Weights of a small GPT-style language model, trained from scratch on English Wikipedia.
Size: 11 layers, width 256, MLP 1024 squared ReLU, vocabulary 8192, 10.8M parameters.
Architecture: rotary positions, tied embeddings, normalized queries and keys, capped logits.
Training: a variant of SOAP for these matrices, 225M tokens, 6870 steps.
Each number is 128 + 24 x the weight over its row's rms, rounded and kept within 0 to 255. Layers, rows and columns count from 0. The size above them is the row's rms in percent of the matrix's.

# layer 2 attention output (transposed), 256x256, rms 0.142, rows 174-191, columns 128-191
size [ 88  98  93  88  83  86  87  87  92  94  91  80 103  90 102  83  98  88]
[[147  98 100 121 198 134 123 160 125 134 133 127 156 147 167 137 114 118  94 156 125 132 126 160 120 135 148 135 143 126 113 150 112 106 103 134 141 137 150 132  74 117 115 111 103 131 104 128 120 124 136 101 183 165 118 125  93  94 135 129 112 181 150 120]
 [119 114 152 165 164  90 153 103  93 130 152 144 167  80 151 141 123 135 196 123 108 144 110  71  64 106 120 125  99 127 148 116 168 115 151 153  89 117 129 135 181 137 136 114 124 147 137 135  91 102 167 118 165 119 102 148 144 169 161 100 100 142  83 128]
 [136 121 143 144 173 148 120 117 128 126 124 140 118 108 112 125 138 166 161 146 111 121 112 173 129 154 170 103 137 186 121 158 165 131 113 116 122 133 117  98 128  97 174 101  63 115 132 106 151 193 112 148 190 178 133 146 157 126 127 133 124 135 134 100]
 [106 106  98 107  95  85 135 132 130 116 108  85 128 146 100 133 133 107 126 144 138 157 136 171 129 141 118 119 127 113 119 105 121 110 137 125  86 128 141 138 112 136 148  75 126 129 181  58 126 141 141 138 157 139  84 183 128 114 108 118 119 118 121 140]
 [159 101 147 185 123 134 107 117 173 111 169 112 122 114 118 114 116  98 150 159 143 115 149 118 141 134  91 131 128  84 130 132 122 123 161 148 154 129 114 136 120 138 148  66 158 137 144 165 130 175 125 167 118 121 136 108 137 113 122 142 176  98  50  91]
 [128 140 104  97 146  85 112 159 105 105 126 163 195 136  75 129 142 150  82 123 121 106 132 122 143 135 163  87 124 121 129  95 150 160 136 142 158  97 134 102 137  81 170 141  96 141  94 115  89 133 102 143 116 138 118 117 116 138 171 106 125 123 142 131]
 [112 144 117 134 144 189 107 157 163 134 147 111 122 146 116 106 138  94 117 148 156 129 113 143 127 148 142 111 126  99 134 128 139 157  86 146 183  74 102 104 149 138 147  81 123 128 141 159 130 126 132 153 151 118 145 142 142 127 131 151 172 143 121 173]
 [100 102 168  66 116 127 153 102 132 102 117 129  91 124 101 160 150 133 133 102 149 136 136 135 137 118 131 122 152 132 147 159 168 115 134 156 135 129 151 132 144 105 119 166 162  92 164  86 146 129 138 131 110  83 107 116 135 135  87 133 135 127 106 145]
 [111 150  91 112 109 111 133 131 149 107 130 121 106 125 131 116 131 133 128 175 172 149 156 115 145 119  74 114 127 179 141 106 135 128  94 149 108 171 110 148 126 133 150 141 117 100 142 160 117 113 127  82  92 146 153 156 142 145 157 142 133  92 135 131]
 [141 199 137 132 137 141 152 114 183 155 128  97 149 162 133 123 100 101 137 162  90 102 172 117 144 121 118  83 131 120 147 130 165 137 164 138 117 142  99 109 117 110 145 120 121  53 155 159 104 158 148 138 143 142 148 135 104 190 124  98 121  95 151 114]
 [129 130 153 118 111 147 133 124 106 111 120 148 165 130  94  90 139  81 131 101 107 133 139 139 134  99 125  97  88 143 111 149 133 151 149 121 152 135  68 102 130 115  93 114 141 118  99 146  99 186 127 101  83 127 130 108 126 148  97 131 152 115  93  84]
 [110 137  90 106 118 118 126 100 134 112 124 128 144 114 161 141 131 151 107  94 128 145 116 143 132 146 133 102  68 107 123 153 157 128 113 159 117 126 100 108 142 140 128  77 145 103 125 168 150 191 131 135 129 113 140 115 133 130 108 136 154 116 139 100]
 [134 100 155  89  87 111  86 104 130  57 103 152 131 142  78 124 117 120 115 134 158 108 136 121 135 105 127 153 124  93 131 131 118 171 124 133 111 107 111 138 168 112 124 119 104 136 156 130 142 119 120 149 125 137 167 132 129 103 125 141 119 130 105 101]
 [133 123 103  90 122 106  86  82 141 121 125 135 129 203 108  94 114 119 103 117 109 158 163 153 144 146 141 148 118 145 120 113 143 123  92 118  92 127  74  95 159 174 116 159 199 106 144  99 136 155 128 114 137 160 129 164 103 135 100 148 160 140 148 126]
 [ 98 113 159 117 103 143 139 106 133 137 123 122 143 103 186 126  77 132  81 154 104 128 167 146 125  81 151 140 120 144 131 127 106 149 125 161 109 130 103 116 176 114 181 110 107 117 104 120 172 180 125 123 176 149 136  82 119 123 139  83 117 118  87  79]
 [128 122 107 174 154 131 131 130 113 148 113 117 139 128  98 124 130 160  95 100 178 109  86 127 136 112 101 121 107 107  84 122 120  97 145  88 135 127 171 139 179 143 135 120 130  83 135  73 113 141 131  96 114  71 118 113 178 160 126 167 143 108 130 156]
 [176 152 182 127  89 121 164 144 113 150 163 155 120 101 132 159 118 127 140 130 125 128 145 120 122  97 102 163 151 106 157 161 128  99 155 149 148 114 124 129 137 122 139 132 158 199 110 166 125 129 101 108 112  93 134  74 136 126  90 139  77 151 117  94]
 [174 125 141 144 167 114 160  91 161 172 181  94 128 148 138 112 144 101  94 137 148 104 128 145 152 122  85 102 189 130 113 139  74  87 106 122 153 103 114 152 170 116 141 146  89 126 156  96 138 150 128 130 123 157 123 100 111 137 107 147  87  79 107 104]]
# layer 2 attention value, 256x256, rms 0.157, rows 175-191, columns 128-191
size [103  97  94  97  91  91  96  99  96  98  85 101  95  99  96  99  91]
[[133 123 125 101 129 122 107 110 162 144 130 133 148 173 141 152  84  91 130 111 131 170 134 155 137 136 115 110 167  85 143 129 114 117 117 142 126 150 140 112 147 124 126 152 132  91 160 159 112 112 126 139 128 120  88 136 120 103 102 152 182 146 161 120]
 [142 103 144 114 148 153 139 107 114 121 159 130 116 139 130 135 161 124 148 133 110 158 112 124 118 135 141 143 104 140 146 176  75 113 135  71 107 131 163 103 170 119 133  83 145 145 137 133 142 108 139 105 152  95 143 131 107 117 117  98 130 169 155 131]
 [137 105 161 103 104 141 141 124 146 114 144 199 137 126 139 149 129 103 114 149 155 111 110 134  94 151 131 129 110 117 118 126 143 138 148 131 130 100 156  59 133 108 114 101 135 104 127 127 124 108  83 140 133 110 114 138 132 146 163 169 133 108 109 161]
 [130 168 109 114  83 177 127 133 145 142 100  90 144 102 149 152 149 106 112  96 132 133 123 127  91 139  96 138  98 114 160 112 143 132 117 104 163  90 136 148 151 158 104 150 133 103 143 140  99 123 125 121 139  68 135 107 131 131 142 112 129  97 158 127]
 [145 119 113 134 163 111 128 110 138 133 123 137 112 104 143 109 104 161 120 124 105 139 126  81 143 131 125 150  86 148 147 154  70 158 176 145 109 154 138 124 143 155 120 142 141 184 135 132 146  87 167 111 112 153 171 114 106 127 130 128  93 181 117 116]
 [137 117 145 152 131 114 129 119  99  96 115 170 160 156 134 134 138 148 172 119 126 169 154 140 153 123 117 170  95 135  74 142 110  88 154 141 118 142 133 100 169 147  93 145 125 130 198  93 104 124 133 119 144 152 149 156 140 107 166 136 131 139 102 118]
 [147 143 127 125 140 113 102 148 140 125  99 145 121 114 141  96 119 130 104 146 128 101 137  97 119 176 159 130 175 135 124 127 146  86 107  73 121 115 135 101  93 100 132  95 144  97  75 132  81 156 127 131 114 131 122 138 144 101 138 138  50 141 136 133]
 [139 122 116 151 111 179 102 105 177 111 127 132 135  84 131 144 109 123 119  74 103  79 128 148 155 144 146 127 139 168 175  73 137  96 137 133 133 121 123  91 122 160 122  95  97 163 130 144 122 171 129 146 139  84 186 127 104 115 143 149  38  90 114 127]
 [130 143  99 110 140 128 137 125 145  99 103 130 127 155 130 142  92 145 137 112 161 142 115 144 145  97 124 141 131 108 115 100 125 149 128 146 144 148 118 129 121 160 129 153 118 135 116 123 136 123 135 149 127  73 123 129 147  79 137 131 132 136 123  98]
 [143 126 108 148 143 128 186  97 165 147 113 118 125 104 126 103 144 105 140 142 129 128 145 126 127 148 139 163 112 175 136 118 106 114 133 120 119 137 139 157 125 165 135 173 132 150 165 143 134 119 133 143  96 115 110 133 132 133 128 102  99 118 129 129]
 [115 161 148 127 120 125  97 127 103 150 118 137 146 124 142 116 115  99 147 160 121  81 145  88 121  63 126 118 129 162 112  92 111  90  93 156 137 126 161 113  99 160 111 158 140 122 187 103  98  77 140  99  94 118 125 112  96  89 136 180  95 140 143 119]
 [ 72 156 110 144 119 122 111 151 100 181 137 166 115 109 141 149 152 145 137 141 111 101 105  82 107 147 141  96 116 127 139 173 152 144 165 142 125  89 147 105 140 121 154 127 117 131 100  97 110 108 111 109 122 116  98 127  85 135  89 107  85 143 115 128]
 [149 156 171 160 138 161  97 136 129 144 112 158  81 114 142  89 179  96  90 125  79 132  94 126 110 156 115 119 123 164 127 162 103 120 157  82 163 111 107 134  88  65 158 119 107 157  97  81 130 128 127  85  78 114 150 136 163 140 111  89 135 120 111 102]
 [122 162 129 139 132 125 144 129 133 173 122 132 100 169  93  76 111 102 168 125 135 130 130 103 141 127 123 140  85 161 131 118 124 124 146 101 126 132 176 107 148 108 102 116 142 124 131 121  60 128 141 101 116 142 152 127 120 112 108 135 159 126 128 177]
 [156 150 114 143 120 110 157 127 124  85 105 135  97 114 172  91 104 142 148 140 153 108 155 134 116 148 176 115 111 136 154 183 133 164  91 193 110 130 134  91 152 162 147 129 141 141 124 162 148 144  67 137 140 126 122 136 100 141 152 145  93 139 122 107]
 [128 105  88 104 111 125 123 130 161 164  81 168 120 134 134 153  92 144 147 140 150 132 132 143  96 140 118 124 123 118 148  95 144 107 110 140 120 127 114 143 110 148  95 145 105  69 119  89  92 130 149 129 167 158  85 127 119 164 124 111 137 106 142 149]
 [132 124 183 116  86 169 199 145 141 157 138 146 119 149 124  98 127 155 155 151 139 118  97 146 140 119 157 106  90  93 117 113 143 147  79 162 137 124 155  83 165 172 126  92  95 136 125 119 116 113 125 164 128 121 170 105 181 138 143 105 115 125 121 104]]
# layer 2 attention query, 256x256, rms 0.152, rows 192-198, columns 128-191
size [122 106  93  91  84 105  98]
[[144 126 137 133 101 133 115 156 131  99  94 133 136 141 109 103 107  79 131 135  91 128 138 120 165 108 146  93 107 160 146 159 123 152 112  85 159 108 121  99  91 202 113 120  88 134 137 132 124 183 144 117 148 130 101 128 180 142 104 114 123  87 144 103]
 [141 153 107 123 118 109 134 117 127 130 152 119 108  88 139 151 141 189 148 119 131 121 130 150  70 152 100 133 140 119 106 103 120 119 152 185 113 135 146 179 135 105 131 142 160 160 124  96 146  89 114 129 151 141 163 125  85 132 160 144 117 116 141 158]
 [121  76 141 134  91 160 136 139 136 135  63  98 173 143 134 138 115 118 150 126 156 169 137 101 123 146 120 103 143 110 141 137 140 142 142  93 148  88 115 138 101 122 118 104  99 108 145 150  99 116 125 156 132 120 111 155 130  82 144 140 119 150 131  89]
 [143 164  99 146 176  96 125 118 112 116 132 119  88  91 122 103 184 155 173 144 135 115 144 134 111 131 129 139 145 124 197 148 124 125 121 112 105 111 107 149 142 138 148 160  99 151 105 129 139 181 114 144 149 136 138 115 160 181 116 145 156 104 129 139]
 [172 148 140 160 117 145 155 135 123 159  98 100 137 116 192 137 139  86 141 139  75  94 144  98 141 130 137 131 124 124 149 108  89 142 137 143 157 116 110 138 182 111 153 140 135  84 135 106 102 184 138 115 138 123 173 150 108 194 110 138 146 122 157 108]
 [ 81 107 114  82 145 110 107 106 155 114 113 152 124 204  63 103 142 115 109 130 149 110 135 112 154 132 159 128 165 130  95 127 156 124 125 150 139 141 115 120 119 134 109 106 120 164 138 116 155  64 135 108 121 114  98 123 109 116 136 116 119 140 121 132]
 [144 128 123 124  98  97 124 104 109 111 127 146  66 130 109 155 156 148 148 113  91 158 106 149  97 133 144  89  96 169  90 128 117 100 153 165 118 134 100 106 115 153 126 119 150  95 139 112 157 133 109 123 194 142 129  64 114 107 168 153 105 115 114 102]]
# layer 2 attention key, 256x256, rms 0.149, rows 192-198, columns 128-191
size [ 62  83  87  89  82  94  89]
[[ 92 105 159  73 120 141 121 114 122 142 111 148 135  89 128 117 118 157 119 104 114 153 103 133 100 131 114 196 131 105 154 128 158  80 146 129 126 112 127 123  86 186 144 121  94 127 126 118 150 162  89 171 154 149 151 144 120  95 135 114 112 113 170 126]
 [146 114  68 123 170  99 167 136 123 151 153 133 109 163 154 154 149 108 176 147 135  70 116 135 171 160 144 119 136 121  92 113 101 143 117 101 113 133 115 137 187 101 123 145 120 145 119 117 135  93 157  82  84  80 140 128  95 167  98 151 147 142  99 124]
 [127 147 144 132 104 120 121 112 165 100 141 130 140  95  93  83 149 118  98 178 106 174 112  79 138 100 136 100 121 117 162 140 164 123 160 169 130 115 131 135  75 179 121 137 140  98 146 141 138 132 120 129 147 158 154 109 150  65 141  97  91 116 136 140]
 [ 75 107 104  89 139 127 145 140 135 123 107 130 118 151 174 131 134  96 167 140  94  97 110 104 138 162 168 147 125 136  56  78 129 103 158 169 130 176 158 155 112 123 129 138 107 129  83  95  78  98 166  89 157 112 149 160 134 122 134 152 106 124 123 160]
 [141 147 133 161 117 109 114 139  55 133 105 113 152 152 108 126 113 102 103 156 167  88 123 155 143 133 120 140 101 120 153 134 137  88 132 102  94 159 147 122 102 129  69 126 114 155 131 117 117 130 131  92 167 110  87 176 127  92  94 103 139  89 100 112]
 [131 107 133 102 124 129 126 101 161 106 170 114 114  78 123 108 140 129 132  71 104 166 172 144  86 127 120 114 130 110 133 142  96 123  87 123 134 164 152 128 168 132 146 122 129 123 125 114 109 128 144 153 124 130 118 121 148 140 129 140 119 153 149  94]
 [154 141 134 136 129 154 147 143 134 159 156 138 108 107  96 115 129 126 169  99 130 134 109 148 124 118  95  92 177 139 185  97 144 151 106 140 157 153 106 144 126 116 126 165 157 154 143 119 162 155  69 140  96 134 153 138 116 188 102 137 137 143 117 114]]